Part of a small language model's weights.
Size: width 384, 3 heads of 128, MLP 1536 SwiGLU, vocabulary 32000, 60M parameters.
Architecture: RMSNorm before each block, rotary positions, untied embeddings.
Each number is 128 + 24 x the weight over the matrix's rms, rounded and kept within 0 to 255. Layers, rows and columns count from 0. Numbers have three digits each.

# layer 11 attention output, 384x384, rms 0.0315, rows 319-383, columns 192-287
137121140115137155136120110131153138142168109156131125133120172093107121151118146123140113152158167150151137094128083139108120169136128138141100095146131115153105115151113136150144121095166106149142120139129129128125149146150104101126135107168135140133148100137166125129137131161108126140
119125138155163076119134095119137098125109107142142154117170100169131121123129123151128139138138119143134100120147091118153153105128113135144095137097095111157107091105140163119097124128154146134120108126140132152128117129153081096134156145156091099146122104126126141142131132125094123145
100159135151115172157113122112168071109098132140138095188111147182111148127108122107112136146164107120078093140134144126141111131141126164153118143106111118122114116129095120110127133129127110126144169143125104138125130128142135125124154113171110086112105131114129184139125159163145090126
142118152114125125124155146106129113111146160120130148112118131127107139127133115139130114169159117122117113097094133098133097132069118133162136115070129113083142132114136139115136121126125075099127149151104128141123132135166117151145110142134119136089143162160163141147139095124096144125
129154151125112136133118136136136142085155147160152144118159146136139139096137118140133165106116101122086105141161112117131100079144134122151106146105085138135168099109114116170128117118160165106092129129112126137139134123137104116122135113127150092128107119116125121111138114136108140154
123082089135126174155170108131084129125117108100102157140134139135143073120117123115131108121172131107108117142089136161100136086123105126125143136093148083128131156128133104132165134121119103127130113130161124132154140116129136151082139129136099131096140168123118126100170114163110097130
133148117103140123134132133107142162119149125098123111144125148142119160121123118106143124144150134132092144139123113106148131093140137101119137096147136144119121131154152140126103138163149145120127091099120138139097157133109109145106130124122131143134096098116118129118151134181117189171
109149107161154125123145166118102121120105119144136166094082090161155172100157174109192126142129154140167121102128127120131146141149125145117109175105131108143137131092150116134122135121124120101158141156108128081150114114138126099191126133133113122123123139158145121161121117159167158144
160155106141107121160145106129134104137111126145112137132131160126115127109122070077142117147135136158125129132121156125135149133130103083082130110104122116162100114102127081113141174137081125117120151136120106132150094109167131119098138147135107108111091129134152150109166147122162109119
119118139153130106136113142083101142118156169143109129160129141155115143138158133088129161126106179149119074144160145156097131150165108123172134102141163082141142125090135080157127131125114109093131134126114124147141126125145131128129127103115088136114162116116140107132108099132166124128
142127160110142134128171119137106138157152138121172133114120155131124112136145133144123153117078132084126154111110149094134126103136141114071135111078105113104125121128130116163120140132120175116112083127103147141139099123131148142131127139157142119101137111125112140135134136135114116107
125142146111084110131128109147133121131172140108155107146133101087119120137107147162149142108117175119112132113139130107140138113149104135143118130189130162090121125110150122088143115172106111131138155112122119163096108114071110144099108132142098136105138131122144151162149134123159113101
108111117118137125139130101134106095107111124123153115113117097127129150133096130113153118124131133102145115090132136137124124156119112129165119109118135118095066125137124069151139135155110153153146112121123121145104142123121131116115104107127137111119130130183117156119147124116106131141
112084126123087117114142119149094116093130160106138097132133169135153124110069120142095106134134109123099127103121139144121110138108113124142123141139163131150126174137092115132124149123139113115096119135106142089146098174101118123129129090124126126143153133121169131142125181167116101117
125104150154128093129145098140117124102145152149164146127124137147142112095129168103109138166121131170124141124114134096132135102167133128142136119162139129119133147159131117161106130151105092116160138112152122094141113150128162119151119115107113125137147125161104114135126142118159087119
129125146117133136164102155113111113102165118159134147160119122146150127121115133110132108134099110114125145112136123158146076122119137137143105153149092105143121169152088126136147100140139132142114131121116140154120124151136148114142127125135115126128145105118124154114129114149166155140
084157155146126133175135156123120151110111133117119123145130140173151124166132112124113129158124106151138115145166134125156126133128125122069114126144120143129115134120104171133117095133124129142164129138133131133153121160120132142131154138121133087085128143152126124108136110100139082118
120113132118068125149094144113158113142097141102105121138120145155124128128169107107113149087123161115111135171117110151141098126116107130129135126109108109129125103112131154111111136157104146165133109084137102145133116144129137123096158113125116101109138126142109139124160087147141131140
139175124120158120145126133131141166119127122135148152117128155090107136161160106111117130135145126113117109117116186173139136147149135137110130111127144132132138110144099126112129146111129115129138102149132174129123156121158122129107112126111101116152131117140139135129134139150123142124
109100118113135142122105137103151125109087157125095110148147157125137169112112127117141120088133105148111158162144135159133157148125117142165120129162175134121120131120145159110141100147133128093117187121130137120137124142088125104105172103134129127120133095126113134140131163122145128102
133152100108130130134149101156107116131118152126119085088136156107166155132138159111151142136105149158090146112142123119148126125109122155132128118115140136122125143109137135169141127123155156126128128136124115112139142154095125112106115109144116096166116138098115102168133148106135126139
136143143155131125128149132161167154072143099108100092174122124137147144113127139137105135144110135137147081157099121129137113129107141130125111134111126094149100103119134122111140133109124154130146138128140115121149134124141115115142126133153107104117124131145159117107177157186117100112
156121119131145156105148125143158137135118112103134086080099124164158107116117125130126113127122146131124151096146130126112116153134117101122090123123098103147170097126091155127135110111102127153107120111121156105143120113104133117128124149128120158139128108152134124095128135147128139150
136104155150149138099134110131142165183110086151120162141126148153163140138099128104086125088104143108124138167117093107131115158160117089130091120112115129131129110140129139125112127114133109138084105132104125134149136106139132139171146154113108122138135102106125096151113125135132135133
116150133121123101117125158155136115110132133152126093092098118122135126123135132110147141131162111141133094169128122148103113082119165125154141121098105114108146133114143085072091099136116133154131135108117136146093104113108142152116130124151134129129156118129127146145148116153138131126
133113158096112134157095138128137098123139190100117127139133143107145117101137112093099120120134170162122102112120117120107088124114172165126115118171109115145142138165130129134153119108148133144132136105136109152140117150139151122108131129158129107159120155110136130076118108117166102136
147120131092110105110126096136125142119149111139150123120128127121137148150138137168113104122142163140080128119111099150152111124150131072119123173153127124121122135119130165164104146172116129110107129149131101107149144157110108127140124123128145150129145117146144120158142109134113157103
098121129140145080129172142131137184126124121141107173077107123154116121167154083122147130101110117121134106147134139138122112101141094107123095126102105121117136177110120126104132138140170098144151152127149092110129119121135107138134170083104106096097135105129119124136117096142123126124
132121120133117130145129103113130083139085129149152135128101130125132110102120104122128121160175140106187128098126098121143109143162089105122120145104127114116160141119124139115098127121114094132109132132152149157115068158113136130119155121163134113133118154102122123087116137131137104095
105143139113170139144155111144138126138087087121146110091133103142134115138071180128149124160131113164125131117138174124140092141131125154127162155134116121086127115153144138129133117131113121117102125089114130106163159105135179129159124113097118145117130131113112126159141183169108140091
113114136137121114131109125120119113106120134127104124135127102138135144128087159140112111129110148121132117097103129089114166158132132148120122129144130156097092131097127148121121111104138158120131120091124116130104130140143096136138125138099131097152157129131099130100134089108133130118
093131187095156123105092132105141140115106092127097119128134110116106129123097136136137088129118155152136149109117161158123099121127127115121104134174090121134161118096125100107105130111137148136133119144114147132123110129164104106152118134113109118084118130170147139143101123123140141137
125118106126133132101159136146122136133141084139135113114144109124145111123116122098141151149112097113145112153151121095141130094143149117143106079150146127142140108139135144117139133110102107132128140111153118157117116108139139111143133117126108157115159110164147114160121154140142121130
163144127106110125122117162138123147150143142142170112157113116158106126152117107141112197132133154129132151108137113128135134114116115065123140113086114139096129168134168142167118134100117121124106118142147119141087140128126131131149095136114114126119134135140177109136132167148120106097
145095138129158116159153133129114093124115092121137144162131118064103137118110175108135126122117126151157141131120118170131119138146121095116134153098116139158129132121115130127135137097112159099134146145131132105122176167129144124170088112160088125131117130111130136103161152097108134136
146120141130134137100115141135132133147131112135117089136121123153144114124168187148100137136112122095153162124114139117130134150142118103140133139147126147112137116107170147138118146111095114130110124154104094093131117131125107131151112127131102134121150106133166134114135111122137144098
091138116109114138140098122133132120142129113113148138134135128148093112150132114137146128126139109162145114141155099131144116131111109149092113124115129127114120125130108106118122123123115140119142122100122133140144134145133147110153161127099096133130125150084137132126102126131136172121
115128122112109116108137099146129114101112130125105134165109112133129116118081103116085152136149110160115085113112125110104141123143117133189153132147155109145125082130146143122125135104135128081175129103090153131131117097164149113135152143138140147142102141153081136109132152140102107129
102102108122140147094144105155112115147127132119101104146185118110094120145102099115117094106155147092157153099159168165119135178106132177111122202112132144135134081169095123163148149124108136136114123128101151133109133153120107134118106140111142116138119113164138154111122132127132087164
116129145143144093107134154145151149125112105140112166148146156137117118106189141124097101141092123125129125112111112134131149130120141143153137079149134126124110138111095102095117141126099147138135086120097147128123149111126137119105118125079089135119083171165128185132105117113128103152
157099115160170105125152136156146126094107120154127106155120119135150094142116129112130126107111131118156143126112107118154113117137107123131111144107100104115151120105141102125110135175160154128154132148117143126117143141134136129132121110104101116098130130117154151142150102130120117131
117124118159108103106108104112134142120110154133138128137103112136089115159092138162149096137090151076138139161167089140153162123154099159145140170116125101144127132135127169154135100144127136143105133121113144133126101115093143128129078119119099132123100109133123165168138142175131148139
133123126118114111126163138118128152135140083072158127097117094120092152131095159097114096098085121127130107162129164106120141143149167112087159145133110154088096085113118137128132113135130129130124160095133116069146120116117132118133112151110144104139131111132116152132093103148106154116
196130153133145185130156142134139163131104126108124146141126132126152109158145161117136150144131151143133151144123126121101123137156131141160110111121119147143143102134128130161103104108143132151119106141087133133147114131138113101124137132151126097126130155138158120139122145151173150109
105181130160147120123122143120116143082136116136143122135141105139101156108140150132163100139117121127094128134113126158141160114145149095135126140116108155125166114114138155154153145154135145147147124149128129140167163144107138108107141154147099165136096119108099161112120133092129127109
109140120125141164131121131128161156152172155127141136130148139150137112105125118161119128136112159144128114137081141113116134154126165126085111091155155124148115157090158105129088120128124150138142161132083095115089103120121117143119166158135139134105169136118121137152112090123156141144
120163144123112090156099119097099114116102159157143134129128130100141142123111140188106113131134113099159107177123139133161157162160134121135143124153096154132154121134104110134117112154137153096158166153116147155143099143125098131122115120117145089130150109137120156161131114117131149143
128156103096109162085098139121125109166138138135121117108101148121134139126137117130110134091124112153109112128114116117115113091126119135132107127129146114101091166131159152124135129122126140170141098142133103108116133120103146104141123134114143137109148135162123149165159126110104136149
143106141154122142113127130127131128111101104137097168145130110124117123127122122117159113138129093122147146103135134089136092130114097141121102155113144108127083124163146125115110150139108098141128167110132091151143088148119152137168122113132137100153144128176101125125137125131151133143
120123132097139122087111139108096160116087096097111134121145145120136138139138136123121113117091110159123158106127139113148117127102136128114136104123145122133137123131118171119101121136161147134168150121121120172082148141141112133146112095116122141093150157095149086099126143124127152107
120123127124131157101150131135101143108131119136111132132124110186111155112158110140075158114120136146107140138172155159138123135100113131162146156167091126114110112149119155151159116140111161117142141162121140138161152150124152177094125139130136135079151164145129102116126106144126144149
142134079098113120087143128112155161117135140148111105128091124133113129119140149118146142081152137117136122136112110102136148136124134135100133101119108146162134151142115145150118161125157157109133123122114116129155157147133099140116135127156130166131134133131107153149130112076107168098
104124131134118098122121118134177102088156128156144140140099114101131124125130129136103169137149120135140136138135136114122135092122154125109140107132139116132178129133158150112113152114097106164128153110159143149119131119116114117126126142140092135111086139136107131129085099117153111137
153145113150157142124118118152144113131147122120153115138146174100146136114121145132090099100110133123111151129101136143132130127127101159115128088102163105122117098119114107146129111118111100104123104139131146142146148125094124133158154130144135153136125090103123107119121155108107136120
128194096097143126104129119153155110129120139097141192114162133099107153148116102124145101117115118106147141139116123110113130166123143106124126104099104119130140119098121113132131125083137149127135133091121134140129152125130140111166110103119120144129126121161140132136118120101132123124
108131103139152123128104095139122113160099144109135114131139145123110149089123137127119106126130122123142125142116068161100123112132132158142150142179122134119093153094139107084117134146176135112154117138146115129123102107126143155124134159122160132131147181114184106146116111118138152115
108126198091148111088157141101134098103135134151141139119127123124086123103151111118091169105148138101079113163100086110120128109143180134175123141129116121153126112090127115106116146145145138141142127126079117142086076094162150119106149124108133154125098122108117132148120104104103136112
169116125063104130158110092135112149115122133125123123112112135107103139127119141116114131092137134088120112149147144109124148154106117114163141135136112158092153135165119146161107108176157099103112166109136131135118099106147131127136141125103151149094141101122115110137143108119081122138
139123127148170137160101116147125137118097118125095115107178151121127133155112133138116146120118104142142169121098159117125124119116135118155118151127157086136139144132167089102166135141110112144067128106137105117117135116140104094104123112108116130123180117098118122126138169152118141126
087133116110147094144142165117106141133136156123114140124117156152109109106108111124114114121151112124105148146159138119161131109106168107087138162106117093137140112103130135154144096158099129132137153128156122157134134131129133131142131081141111140133139112152118109131099132134102109117
139153119160130164142112124120101130140129088139128139126137123097117110125130150124116151133116098137141120119133121137115124127145139116134157082120142141128143106149132108148111148150111109136142129182106087112115130110138119129101110130128142131081115115123130109095128109103125087145
149171134153146153141123131120155107123148145111149113150124118119138182148129162153145140121116127122066130137156118108164155128119119149105151161116147123122156146127110085137134128130138094115135138151135139120156128124119121098093119145097137110119136135109111125148106137157109118121
173147113145147125133138131146103118143130131121108099154139140092122159152149129123086123109113147120138127142142160151144125124146166106152101129146111129133129151155094096151124143165122124116123095169133129131122185116117109141104147099121136124114142130105101106147143137133150124137
095158127108149154131132117088158145089107137133161094091119099095118110119112178151113125134142145128147126123138112156177130108092156149119139131113148136108142150124137110103139121092154110129132156126142167116133140151127115131096106135160119120095111153135131111125130151107125138127
146170101102191123110146135095127135116138095132121110117157126169138144125100132095138102110135104142130164138110142145101118149146123133138117125118118103168123101158092133118153114130131106133119133151113114115140102135132115147138110133112136154167142148148153136127138130138133137143